Part of a small language model's weights.
Training: a variant of SOAP for these matrices, 641M tokens, 4894 steps.
Each number is 128 + 32 x the weight over the matrix's rms, rounded and kept within 0 to 255. Layers, rows and columns count from 0. Numbers have three digits each.

# gate: layer 6 MLP gate, 704x256, rms 0.165, rows 589-605, columns 128-255
# up: layer 6 MLP up, 704x256, rms 0.181, rows 589-604, columns 128-255
# down: layer 6 MLP down (transposed), 704x256, rms 0.179, rows 589-604, columns 128-255
gate589:119151138172119087167103140118159119128060072157152142127103120166105127142129152131155100151156110145120107111137167118167141152166123119051127154076171149064128083144120154176127153154127074141139130128138130146090116141158124083153147061111098100079148160133075113118135153107159124120143043162069107145156107168167108140107112161147104112107160134181123157156055152176134134097178
up589:074117109157154094130132131123204115064161137147106136070159083105098169116129167127132141131076153090131162129148141151109141108132098121119125090074108134182132082112141118095097139113134137079155149154163187099133090082140090181184127114090107105172106137119097145111207132081113127159111130118129120132115129132097148135146177197077164181120145195093108173160127074162255124073139
down589:123143134132140144105132102197127145152145092163142152149142170156172093124130137154147112160131109078217143107118132111085094077143049146120134128118125075118110179114135143122148134065094115099225124091170141131151120141081129170165140141120160165083134186119131092173093121154183150211152124151179178089162170100124085083125124092124176112039197113144111137116164155190159101133143
gate590:089168085148123127077163147134126131150220170195091111120113082137137123145152160126157150147107109141130162147119124203110050124185084090142193135200115076138093070165096100161176177136169071203130128160103130125101101123153145130158124197085129111111087119150061189143141146145173147167132113105177104095114130157085093145123056140113090096109139158183062046128103103156220069120159
up590:135140106096118091137138098079044140129167121060168083149111187116061122145138129141084093136072142051103091085091143155102073119088132115075101086094096165166108145129141124117132159107105173082136116106066129165136161155161139109115147181161077111119136102081140092157048105092081123179133116100050133158101134108053136135123107122167161097121044165101135147100101087051157171138081
down590:103159183114108150081124186140115151186127168152181114187186121207166143094134108184186107104086108144114084127153135126040153126111132124056058114153139140135162115087142142109134117133102052124141144143140109050116126037069098104157143150125161160150166065192081156098193152100168116190147124082129148179119171099130156167125134136107121127139148113183109168129091048174121179095130
gate591:164094097140079117142115141141104154142146190160062051170081121123119103138102084116137173127125142130079141081167053077158143093100117108137088143079137164123079156117175154122051167209073160112101064126129116169115137153126164150153085078163074123132110095108118123158071121099177164144097142135106118092153098159116102097110122143192157173116117134099104129103128143118157139084118
up591:150145129180071180110072113110153130142113072082111140188082049128063098150127141117195184094118204155163138164181100136123145130093098061107106142116200057125140130108141122125114074118139182169150112141135156102158191100106195139144164185120089124108127030128122066172129104174122086120096125157121139120136146162063127112107153099155152050151173107136096124201146215110100158079110
down591:178091117157138088158078080097144171138116122152129074048098075117118068141108177144138110120102141120161065116115173165093176167094180118148147069102129161158095174145113161179079119117084069148125178151143104165136171131142125137166121093148138109090114134153127121149087099099083113155102131104150090136108165147135087155169139155102236116125148145092125164188117149108122115154144
gate592:118118156129070139114129073139125147113128097154128113232139140058130109196191146108174125121127153142158133146106137155138153144157134053134099175094178147116103074149161097135125097128188043098092165176109124166100076090073138146121147134138124137167102131189093095156113148117193104134112155174126144144109107082099176110107097132076100096125127089103145184121087156120095150180128
up592:126137159174157135118073143156138107136109146116144102108163091122156141116121156105133135122115171091155140165083160096093133192134110114076126171177152125099087113126170195123133128100169158092158114145120107128099120098136127135142154172138117136119050089114116106144123139128091103141139139144121157169123145087202097121144122072132130115189144133106172134107140141179152127215138
down592:140157099078096149180142068182149133107128100166121186152117143177123082178124103142082160085084106157101148160143141128112113126158112146118107132111150149148186087132151110139155177127110135138133152102121126046128165092124110108140136133162131090119122089151133127159141087108199134102138098133179117113150156112129154152086114200057122134108126113103070101115116124109187153136141
gate593:175200126188116085133125165192160142151115118168157144136124115170104157139168092113154132130185186139193085152118096126098113129111093101131101049148132105095112164130141062111126099109153096115089131164139185141171172149147102139101121138105155136107172153146064165140152173124127105151065088088115140134092105095106082144156109081116135160091150163108139149161099126139079129116150
up593:136124129111134157159185082118093098120119114133133138177166136120093105078112177088121157111138178080117052161133081127115142096154151111139076137130098176087080116140161192097076158104152139176178086104144128125100149118096146108137114152151133130153138124166126109130098069119152167176099144158189125117122128154098147153106137146190145136156121124117093158156134104095119146148146
down593:120055136069125108141093108148148148050155122129094107087146080070114136158127168148160137127123150198089110131130182168136132130146110126145169157074136072203170137167180152106162094105133177098115180087066127138104127166111128140144075186116144091133097160132109102164168106114124131095135211183123136135106147137216155136146199144146111084164113172136145142082106134093158206095126
gate594:138127025161127116113094087154150151101091123169165092159116170163136113138128175090074142149098108109073115168145174162144063134154109195138145114152142126157205142165098076129179092183145118127147179148143151136171076140121224118122105094083111064097124149116101159163107184169126179134023054172132158122173064140137139154164128101139084102079135117120095107076165134124095101135144
up594:162116143152144143051120113148131128120120123178200165087176164150149168153144117159135159106142164086085139141187124222129184096126099121092103083099203122082103115131155114086157124136132080137123156139089174118142167051084130156200129126159109109151136087126095184114185196100091114151092147169114119096094172084159120175172116155118164112090127143095089157128146112140089099111127
down594:133114109138118137187092119089150154144098148127112125118121227135135140175089127116134109200153103120165088202134155146143149130097104111111139110023245127123158052112089151163092112102159164094116146147127130137113179132157133080158051103133081063149086093124106130088130101120081160121136170074093127158153093142141115115081101099131134143121130147127171110127162148144073177222064
gate595:159113138184149124124079156127134119119139135130097142165152172090084134175075120173105135152049099122125154106183131114107097111104092135156161133160155119083141119161180104116125095071129083123143138183058126147089071192118128150119140142205113114153115080094136098128125130084060116091121096150121122132074076141143131128133163154152133091112131153122131123064070149026155152177175
up595:121090076129061133103153124054117157164140111153168164142110143147096137099188137145125046190216207089153132130103106150154175138169128118115104165121102166159098171131064130189137040161094176120089171147122106192151097069099139141125196101135114099173116109127093157105149117167132122140131108113094160132154132152144060115198134144101124129103097093152131141139146156089100137130117
down595:133097171081135163103104164139140167143099126070112120171108206189145156129106127111210089169194134085219144099073127150100128112169077115160118124142184169178047165131120144188121156140153093155162126110141141198156152095168115117066148104134157097168136153082099123099190108128138113148194111143183170136096109131162087117082112113126161171073166131126091166078112180125102100126110
gate596:125156132110092175081117133103151127124146105080113110141077152158138131136176156104120151131194113091167101118082102127090099127106139136138090148196132111164147093082118157105068148121144093124139133157122123140173129116118141170148138123097125174094112148116125132160122166171116115160171097155098119126099152181073151094047144112154058142068136084127093138145111158185154166112130
up596:112104091126033080177185123137109116086152092124154120071066109118166139139142187133156166126117147134171198122142073124155090098169196107162078157161167134123139173161128135145172187120113158183122100088136141112110129168143109087175072112140138175157191078098126137122105130117120161162121126099065089133096077125151110082105108139141118129145128112147068127145128124158193165112147
down596:159185094111186082222151099188105081099161119110097095113092125097178111115124118080140178147062112148150129074146169109097134080066144096089147120128125110123119180117121114093112141133128117112137087088109129111168141165102153161171146149125135088109110122120101079143113086105086127120104097147144161091123166095154129100093149123100115115127084105144198124124138147149181127156093
gate597:117143086123150072078129084138118156121122138183093152127192162170096134163115118167174171101180163179108105071092137145099110227110148111117111094090088149078132118126108107074143151085109124088135163139126147131152148101091213149187110069094072148091064115134092139196149139132104113092135107190102077151063066106081121107134142112070146115104124060154138173130111115176116153103061
up597:141148151109143126121065125114105144131172177073143172164128151098177162138190164137107163141174161130118140087136171147133109114197111202126146176154162098185161138198170065115125101156112156092118116111112105166126138111156162185097160102130138113146168117112166166147201144181147178112170035171070121102158082059129111185131097123117151147103175108120170039165180127118149140122064
down597:139101131083178134122055184151107116106118123143089103121138181142089106120179137125115044117140167097121110098155106167153126105115108130132134154108133104148112129048203147170199122164159165167094120057141105150149102148233089115103144138055179142148106149106137091079175100169132074118146122144120131067130090157044144151078147131146126187211118137134166072148142194090188142142131
gate598:112130153084149152121096114131117193102176164123100188195075141169125102120130121070139095134152135099153095166143143176088091223052088120112160126129137134139159090108142082095112140122063122117187157145183189116141088190121100146063082050133123218120112136096107131154144115089127127158118139112117143147059145116059188129039083075090106075150139132115166087128153082100114147085181
up598:129175127152132156092081072088161154135128136152094218121104121171095121068101111141144141165117131181108206143096145106169148135212145075057108151105150163142117141178059137159181152107066144161139187122119154126142154125151103070115101137161103166058108118125092140149118205106145156081144132116143115172188046114129146126124077091141097093094114135129116183090116096104066151141061
down598:151090131093099080122125123092101152149161081055051104161140136153115118120137152118089158159062121091135140100137123136129109170109180077127128077188062197097193109059133117130105128092180136148085108109017149090141144115164172151144099152160061123096111085102182076168103140158118063137153117074108128117069147116085143142146127178185131140199119133133144154195091154133179189057133
gate599:099087130086155126100152113134069148133188137171128087121159146149190127201174129114154137133167126133114123188139124085158127186091159159068074059093167110140109079148109116150089153157106122101190118123168147153163116176120132160166156160107163123187103119148123104133122083083077127141098101118115151138165129135083145131104131148127129153080111157141073111148170096131181144140044
up599:072138064119138108115130167150105090128202142137188131120048146134130112135153114130120089119152132123118131108060167101132093146089148123124135139090107154096153154128158150098099057076153145164114139173136130115166101204108154143093129102139092118134165165138131155112173118121147107126100146155060123153083164128137140138132142109155170118110120080172149077136142159123166096122065
down599:088180125131120057094143119175154128126176164157073143088148101148129089170154141117192127154131113102102122161113115142089104160100198110096056139081172119165177131116144069125079184144116104107132047123138121133121130146090138128187084147102157155142159124183169099148115096120090140082113165114140083110144192131142131122136166164120159141139114156121110133102177108139091171206130
gate600:121176163143157127085122152170107099126127121082105093125059146112153129145113123107180123104057111176079110086137111097101106116155144193109096106110154097088151154093107204126149142128169146110118116172122100149128176123070079153097110107131098169089152129125124130194110107141097118119163163162146141148137151179138129125154119100178047094169072135107103169113141090094102105115150
up600:186127122146126093136118119140118096140101104134177172128101130175108155106174102134088135122117104087092161156110047147109137105118125151133120078159154106062142168134177190124148133166149119144161162169135161107109174118059122107142085150145147184108176113148098152182050082126088111089088098150157150175132162173107086126132114117141116085121141134175109154161163093107115092147102
down600:154130136123094142187152150089089137138100158169185171135177144128089152107093087107089102152209134142164113196146153159106155129150131168125242171144116166150061143079125143124173133130147139136102146142146148132139117145145136131148113157118112177164109155154138107073133107148089132169048108145143177176128119154093064141111123152120192144096189139124104131202115130129155123152113
gate601:105103123094179148136149124224107189133089112142189130152081184154102126076112145059149127080110092177146077091134091132136125146185060151110137157181071092156158126101135138164169136152134111099125116153126111121012106183142167133167079075138145113084137072117128133138183061128142109174130173144166114084099138149074185124121087142119123120178136122109133119141109161129148164053098
up601:119138145096164166172122141167098124136126097143113067067091102144127083111142177115105132121126091163113147109119145094099160113095147105086135133123169112121166146051156088146101153157069149090104134112053115119172157134143125131139141120145102131192153130102073128080178142158162134127177117136022141110119089081132135130121078141112120134116062182071162156126177142092177120099125
down601:129148158131111163119127159118089126221156148167110147192192130152098137182179117121142184089120146153163145111116101099132067132134121168140114088157105160152111128162168128125096117168138117157091109050204160159104123104092210163104130156137059158153184118151150113180127081121168144160137153099142124143115116161169110153117158122174156154098183101098165089156168108167133137156116
gate602:144181080091183100167111144146113129104139132118085142150102164137103138144151140187109131196097188141171199144186182134130152158088112137109135096125136105100172133135104105105087047116135187144095109132160139164115142155160123124127152147148140130132152175109161082146130186135150136185114149124187173046093123126127106101075129148173096132126146128116135127043154171126065112041116
up602:105107119142121140074147142112154144106090140147138164107162063128098152119213151121077108090119116077081099144088106089116155155136110145187158164114095056112071084184149156155087106120124168170165130114121106123174093129150160105093131131139079118088194064138136143105107050136161193166165189119100108146195188097110134122151150134166132062076079072112046122143102102113128099128124
down602:161125154105118174159077118104082154148102118141150069098141091056105140155141169129096082107137041051148159103164097140085106136115100151056180153135181165170147104148095120147121137107131093126146194038042111145104134104124111107125136098188115146111107066109128136057167090106118102151151136120179173185158128063152106077037147149106155140115116091146106117142086093118138073049095
gate603:117157094153156119124129147163072165114080155124165112108117077126178107133115088118104133119116170121115049109097111148120126071172128187115127157065096111129140153108131150142076083136139169074118100092108199124052066140128147121104085115171103101180123137150153158110113103130128080127117178130120150144084108118176123169165084051105070108136093037090149136189113123126081105108087
up603:121123096113113180070098111088125127097141150083175182157105113055108097180178121158185144166119146170066111111081187151114141180063121132098122079161145110120093151118153092122118078072175134194101164088098103136160109100144135125157115138175122161089169101118129121136183140102210195118075127158160152171097121131125051097113113149124085150161158146158152154109032143163093096104149
down603:123138151140143123145140151153139182082063086107101193082134132033148053096090126153162174127131072141127084137129145135155136171104118112147110136169070117074147182088096133100134101193167104225152159112153047144117123102147163129193180149099138157098085161135136132126174108185149217125089130115148194125104130157160141149129153159143099101031153127077081110079103124135158157095093
gate604:087141106111095105170090123165105161118164150101094121104158102128212120142167163128166128119164133082156066096098139207135093112111150128093099061133113132076108123146134171150168096078155138131144133124132149134155114095170159138082125135067125135094127105113083148123150110172132087079133154158077111111185167077125168161205159114142104118104122134142137128074137130154114167171102
up604:073173173119200126105132112121123130125121138154149089083162156160118195202126137151112132170130165113105143104145164141127137141109118084129170150120088124183193164137140163059132185113135146094207103165139158127112155086136110104159133169098150109110074113205121130039099151121141102088181143164134111130073120074123066161086124077054123141127057089139100136169126110104164164124153
down604:100149127113075125127104118129129130127111143134159165119229145167122126173072145122149138108148119119093114140135152173155124160093184087220107130127151129137138095163125099099073177174176138109185097123142149117136163092125132074177131156105064191107164123132106094128095081114088152110186082073121079158095169126144118119131143080116120074139156155163153129124153165076138168182181
gate605:052089129092146152115207128200171159100140111135087155142108120195045111192097116128153105125210153109160143095131143131111138129110131094131150073111165143118121088087150127114075105109063114116146137132093135090144077143098165109075159132081128095129121146115122074139141163156140126184131115149121115152137059154090125106174120093148106110159108165120174065130131155138118144121125